From a checkpoint of a small transformer trained on Wikipedia: 4 heads of 32 (2 for keys and values), a variant of Adam for these matrices.
Each number is 500 + 50 x the weight over its row's rms, rounded and kept within 0 to 999. Layers, rows and columns count from 0. Numbers have three digits each. The size before them is the row's rms in percent of the matrix's.

# layer 10 MLP down, 128x256, rms 0.118, rows 0-99, columns 64-127
107:562475503512468532482572496498525471560493554489607550413473450426490536497426525578531520501465516496559530531538484455479456489549486478526443435525572465440381575530502515536458391496503521
095:445457564542494508507559472494425484505582383577479505515438478523477515531559513511440420512548509569513496541558491438466544538580443496503493511412420461532430545542441577521488465375577598
096:491486524473438520535494446493573594526517371507481531424469485478414477445521542459502550521527472458512475481536515567482460528456421528459611469433574516504449521463437475386530406481453490
100:464495575557411492477565508558522427437440516518520573385452470495504471517559455588489471504503423450523502522528544545503397523482447533548570518572480462525558533442466532460534615480533544
098:525478550505663525512475569552511420456563603484507478466476485564536580634519531493397463483407582535483478500558575556418508505448475513552509521539489530536469415516517567465485402423490451
091:488475453453503450525490465486545428489535493503457561479519397513536510505501578535498574513483515490461530413566591496513514487485429562459536530556564456561586464439539511482527494517503493
121:442461464509488519439579381429518453416527503598482423485555590553534540426486499510518462515423554480527524532566539448443494476523504423540535487560532542449528479451474544448436512439444623
101:504492425558488536458421452485545520454531490495402470539536591456493431476413482495450469551593546536538423488481580482487509561436346466543487484506425456431604491462476471502437500556539554
099:509535389577521479497513429574482555466451552546457481520560508609440548485577438566520518513515466444478553539480472490554479476414353524508455494432499448524605422419441428544525540444402521
093:513477517537485420486475485438496488522457481462496471473570456593419509476509463537548436473510528503464532529428542375459433522571492508559491522448504568454526601419419500526438516453443458
090:492448531524496532524504565535349421568488464535476613434508533434508600516461507531540530482526466508440470515465506567455531389493556482408500505537470539427529622542512485378458510557484541
093:412555491565560454476543504453533486515523393549544494596469427501575536535412633503555537440474516503451422551471544634488494531474605502497513417491571461507458452459496546568550474559423480
090:504524430572540541522439512491487496591450464470576440585498435496560485539555475527590460500413530436554453430541424507513447478454603533504398591463473485476461494496549448457512533495531504
085:463459492501483499454550525499501448398470491532527535498490493426615538478509514416479419457495461526513442558543528411520442382505513440475530460532497529511527516552509440560556552488502495
097:523474555522453588474455633496535510558499383506497510449467480509447500417436578377607536498511509571455454524575411465348539582453511498473557470542529467512540504510510541520515365504476562
103:534458483473569457517486526536480391501514545480531443564522560602461451433531503431550520468582530482527459502522460550465634492548475533571520563570509407432356612576502455466472486496554474
093:518583497582497493506499477496488532558445548492498524571544430480401468436519622581434497470509496445475414432403427546528527612634530497590473479483522478446376458486511520526524605486575440
094:516584470517475546538547446452510624583470489457507526511395486564450416563555509514516525507432546524571436471537649484506439438468428469568535551512406545505475475430471535487509522526515512
094:463493444462440516468534422575502565552502477346512414578565481545490533558526491488464502447472504502571457513515487495441514597545525499429443492564542423526543498574434545549557540522557465
112:497494407362541536381531442407502474542509529403532561519557526523548496445555524464525509543547397564531434542463504545422492523499374541586548543484567507453562501456529463537486483554476502
093:524494486488451536532462469469502572493513515541489473503463535549411553430461489419516546552453416469488529451446533629549606534460415597525518463464467534470590434545499494576517565506474509
105:550414446452485523532522473494537488473358516493451551522433464543552466477396555522506500498517463571451517437420497529562462498507489475561443432457507507550413430511523499452459523479581515
097:502508509499509465559495468562538504490472395448536535588552581435459514534452513478494509503496510465368527459466453435454504517583529472537439478550637433619468531512455511387516572608487412
093:458516420475553465471516512630469409524482555540503552517486540539524583565437527535532449548488465529482417601441552463544509474548624488398588527393503535438429548553610518551555382501507537
111:553438565544498563496482451511447477450481493505493507389475494475541570427523509433473504568444447425476536467491466530540547595420527464496546449543443507417486480466477549453500474531428552
092:470449483492529497557602455424520525441439520494557544579426461481419441546472442507483524523611524528470420515592495515498480446511496438497451465462523536433508481470563587500462490526487440
117:436545473467474404489567491449538457531575540503531481497517496554420485501551519299582420445505432476442545463524537468499489469530524523468583515495353469450564539589461491510601524557517547
104:526518588552542516467460512432530537515423424501484439528498466485592482502513467471506565544460459530479496477545450510452448551465599502491508450571569407401513581575548492445415515562552532
102:536502469533442483510468470463406529534466456428515439480529471514463510471506450491445422522472518613508554443525467459512491532636584482550439437503538543405493508505522433528508604552545504
095:521566552531481530443540371450505534551493460531442487474523552498575449407403482471482560469434512420580526540551469539437461518536579496517495475460482452443562433360512514529514550539489517
091:504344505510587572528509490401503533520492464464524506453448550497554582526512448430465502386456418513463603514561514522609528465528525489458550453477476545492517445516553510437444451530508474
092:476432480438429549534630478439473494463466540458551512523555552580486468512496482463485444524546411422451525471573535504550475610456523467476532413512498516473580440491518414463497606500508508
096:539557512424444553536537499541424556512492444454519494528619480502477525404444530358458540506463494495492518570456420502463462537441515480567462481509525505449544486412446505483497486378530519
100:497554457580502472525457490575502407395521523485381467468512442503454444476468561477586403428562527415551494510493461503454553527390548524486494506556413527521390508422431549508484491503464417
092:468457516518431468513464449531573438483520450516489556582546369529532497530486537452587447530512499495534520457572583497546435556467515516583597466418557494541464543535569493450478431496467431
110:523499573424544493453510501541467573471422484604503470585544589483485503592494531503435503450578476417506513515447520506412472473564563554458438461502508518461497591514457536448443576472492422
098:504398482451495532454516601605525439477580522550512559449507489537504503423499445473464549564517592495532427512478519502386491427462478576455504396410524460515524471470540489468496552543486448
102:460478426535449456460486443538444484472446524460499466500510503488491531537478496475552574482488372420525546574455506626491569472519572555468488597467396446621407470504427613483555486480456421
092:505486599524476540592387529503564599493422451504523443581525519604573410594488515507473557467406537508512483407554447425507551519616518515453368586391474541479584510546409478593473504536455444
102:579525574467425418563534549452504545490527532443538514491550516515535582456497482469507448523427494386567454582494452486599512539420421476510508538548492505462554510569472471468494457450500513
093:466455490523623472516596488497483475517455445613455460509537496468452469468498536484511488538483511525394435434451514479470533464453558556478594580530453595509499455489542616501538488536565461
095:448531515468548505654506532466510477466550453549491534493473511554426474546493418514516566566533484427559527449454490572422513444563509548548538531492491524463463525555464489505488425434530477
101:528532489405531595425577506542448533552520508490513476558471383463466510430555412466497531462496583579510492535430533459534464515465532371442557575537554537517489542502435561534529436497457451
102:506494522484467456481549468446478629552533476440511518445486444553544581452496439569526454507535399472509469495488480448392382396485402470497485451406498488472502476479478552494545491545477420
097:557562484505514528476444510526560511491498529498488571406628562569464540479507497552490516527512400528497444554455591489471528538450552514510478507459503491522468496462398416513498409511542545
092:403473423571567560449550489431378520518488540521448629516476477496434566549512476503559554447422488494542491527549446538500502492474543501541546527447461508548500427564468433458528471594435516
097:562467424496496528365517506420455518529478544554412492475540460513442515453478447505544505490546507397527468516501391547522523462480577454526608465487494533469464468638450459541525537479518574
096:484476548492532546499541483504495538443482504483551506466517496591582570625401410498547510551492492520507439437525575504402416509560439419509442576559531485502602426445413544458548490460611437
095:482466538551588521464366469506494447597526495503481507566516572472533429560516523464400541436474470435522512423432500532553576495568634533395413573561536509431440499543477540504528596474505537
086:569505447516473592594477505494488446534430500503471578561471565460558529502583398473457569456473508529449478444506442553552553508468457481450544577518458473478498461549494436551442530486536588
091:502490421460508453474423558479530453491493485472501465428465413505411472520432490576527439461575477506535476490491452661408510433509499563492501501496478410501500583538538425491496501527470477
099:415428533539486458399540572533519376487424533400415327514527568544437561527572610568540454560453574415432515514496523571537506521515444530530597518455523525611469407458509421370465478544529541
097:541492426567468575519543423479523498515500498535506420539477509547491470487561519446524499459433517580496420486529428453485537509482396606546435469523443506499482558522502514606471562563530513
112:504492473422569549563562526381529547541507544454494411512450545511545492513500528556489512432561533511520533534539517466480380476540492451499430425529475621485449530585502563510453523575490514
095:534464393500532547466466472448514500509543487473496506497496421496540479391463452466519414549472498491560561517535514455502472417482546490528527500479459535394517534560592635583490508568467586
092:404491481428499532476419447509519505459465411568601433485476514482499498553430493505535448547493574387532449512553536477551612532474498438542498512490553448457441571478460528500506490504564448
095:530553494413555398499470537488535614472569579526516511509494503558477552433522571442549574556532507479546509522460476491510525485458566551572515508426525499524528526555515547562507458523519524
089:524506482493538495579524460572441529450514530360511493534431530435465481591565521529504477529452540616476527557468489472655469476463484507439485487512546531600582460463455605490503560427500507
097:494519481573546461540438456505495489548488440489483500397531489484574475576457504515499539537474509456568478441480548491609496537560528563434487499462440422493488428506504416475506450517486487
089:477483497500538543495454381559535416479522405491399574510578522452438478527476457484404552650546437477508532464495542485477481524470612526466442500455561540576586487495567437576550515487450512
095:427519469523573563396536490536493495493512526570452541511441457520606499540454518478560546568556544534479446480522447487455504509398374494547523580402563555447444475543498524509401516479484448
095:475428507473527528493491452522455373495525489472543492495485510518519521545493490504415474538536396430453412479398553463477587535531453504570455538511504560577499536505533505475644475476552485
091:512515600495425400591520594494522411452554465450429501389539524500548499492457535504484474584461480542523530502476613515477525551460428427403505488522454504550491458534587407511476565520502464
091:546507538460448491511487467545493457532436374572428532426514508589498553476530466413484521515387501402525497513537490537501516485482438476478578483440591492467546534500509539472487487496475473
137:476473418539534516518490584510506466534481459474459521576499637518598479511483487437372504417466471554482518477450559460530489572550617600459497553447469485471559460477527513486527555502461513
096:543412527578438569564469474625461535474519535475545511547507431549563562512400439489462429522559384464501547524516495548514530490393410454497575466444468502446517457469416536413481480449413502
093:462465485535538482482589521445514490505613567425577463494553489497521484551535428568402532567482485521523449461404494515514570457491561525398522640501509426543374543525572532492582491574489503
092:511607474591496467472469501523477440533498532571503503513518484512545500504585553519581516519519506593445513556536540471388401500534541525496648550567475465539413510459554494526461432538463419
094:510469506563494620486432515463529458445441438438591551522463456570593508491461516476516505525440528532481452509507550464531543568532493427514440507529507535495504444534524608538606450561512378
099:557509520537501544510539495520513527440511524581532509522528473558371471527408500487532466434554411382494362473492555488530444505489423529473426483551607418493547439442436598410492573509521456
104:485580491558488464578526497528432523419514478480530530568470462480612471511455519504463527518555500584499490542406557577484456437439546447583541475623542382584460479555404477562499535539499532
102:421495550528503440485473552475497433526509446514463572541522423493461564537523426521465500565440565531458507529458471571510411449542561503483425477465462471488522484523546342456573516580584472
102:431533502521505490519476519503544409513509524530437495471569390531432444538504529524511546565482564446571447497485541480450331441503523571468487482542538522514521531457455416532515496553531585
091:493538475411496534497505528442506515481575414495403480522492475531413509539630543458473448489524469469524506497572480471503547501583561546456502509570492578439634526516414486495550576452498539
108:501589548488418442503510557542566514529533552472531434408578485549413477431477465436477462529377514510479456517542515475480471452513527347627430416631400508461458449480409560495463454505537529
093:491483441559482461435388453532484480533556595531511500487456530569427488465504566545549484508483462570576542487533498497548501547496396542460518507500502502478627486567506579553521540535483518
099:468348507451503491453509557460520473502514473473500486480554461517580576561469469484469487507537441408509458388533408510472515502477564463438604457456525553372508543606469567425483541544423569
096:510577524520504498600522501441453410386544407528525505498515456462471520470504552509499434484506511430552472487369493545494492517464458447503528569423450530466509539397404440454445476420526499
113:584509530572412550483483520510477424557564525531479540519538462422545448471465488489405551498525407514523482492445500458515454498492447445483434440532352520458483513479486477450527547543531547
120:512522567469532572406508466509521580440540531519393443532545451543415513465505500516396545429518475467537447492413518512516453485495585443488488474522454466444477440485527465436430518425491468
087:450522384497499560502485583582429468508473503480509483486551451538575536492522417476545465515477569525536572516506466496488456461520438636478539469443540400524595620487512463527443474589483505
105:455471488562534474530555642485428539522565510456527461492585494497489499442520501580413499506467544506388425546454475497426522454531526457513457480519547514500448522562441533477417420547480525
100:568568478469488450515596441531526519515476495502471486570494532488543423591444504564515538542535488543424542429453483560544402505388493486562448494466437500535534596508411494462582579557516529
094:663538445535475472513549516513514519520475460511463463533554557536637513570551520504390434552482489495603499581490441563528485498519461590615463519560509373461512572507481480487498421447465558
094:497557511426514461421525571489478428528448514490544517500451510523444518513463543492520602467478538526474527551477510447574427424634436426510511490523505562497454497478437451567419474573516570
088:528448482449604539512586538532504499445567429511515484430521541510513430527383682456572403472459532438461490530504452470476485585443475552459497519470485467578383407521464467478469415480487475
093:558480524540550502406518447438493427573410486518468497522464447505546530524581517498546484502513555495471462521525461465503519492547546481555516584517470446495532478479547483472476434479455512
093:620451511454476628468508483512472464488581538525501457507502485508524575566487500465582429463407559475538516526471460473520542534486410427532508519460431536504468595516626435500545582450442511
100:465502546541512622402497458427427461548446541574478554426545528441509529488521577467495559554482512497580368492564513505424490423469605496484430405600523513538509553508498529459516570490454520
092:520455591500506470502495464488505537486436461588455461448474539482458491478478591530420506527427420488534459571484601390505517515464507505551527451453504443461553448453566540520533492544565519
096:527561462535503514607496537481520499497448508414455422549506477488412551568532527513520564447466565431474492620550548432482526532539378482448564444507525581528506501433476577495467534430507537
097:404530520475553394577559492555500429610407497455580453471447543535500544466469534554513562577416464508540488457490459493468582546385586534441483492492505498536484519520515530596517485458488513
100:517537587481514487492510496504467542534550554495533462469522508501471436513543580483498506402543576562548540465475540552536480476481471453490518447426557607557447496516397510495521518511517445
091:577505392551626458369447455567459450491438454596569456449567571509443442549518590550519382492526545556472482537504468516495430530460528552525410566532555565515509470511482455459538431524454529
098:503539482482468533410410561485582521510490514518589470520442469504521441578546429512473471541519479526520493517551511499421483420492502543567565522474428486500521563558489483483480557660449474
158:490517540447532459520529545523499466585537529505505500509557542458579537511474491386426550570451506499435590539418504485533558400511610511521437509490487505515477498542453521535592461486496494
097:466512563460409503501516583475488531486381545442542599409491501499501560513471487535482622494469536502608545448483396540462535531631453471479421541514537472500499486581509503529465436572439533
091:537493516481556498438513510535492487408514517481529445457386568583548535495561458512544550452608494510509558473509430509435515524515467456540558463512515459492399506468554475548522458514428477
107:533529473460556542496583474371481433427596483544498609493463553493521565427522509530496523515516373450512510461480454491537570575411381464505531575533475532541395488606575523463543405560491505
105:444528430476538481468520438553607557572550480465476453523617397519453497500550490539399442532437522512415568499424486553451488524455534461492435372503596421486659615455448497393515526443417471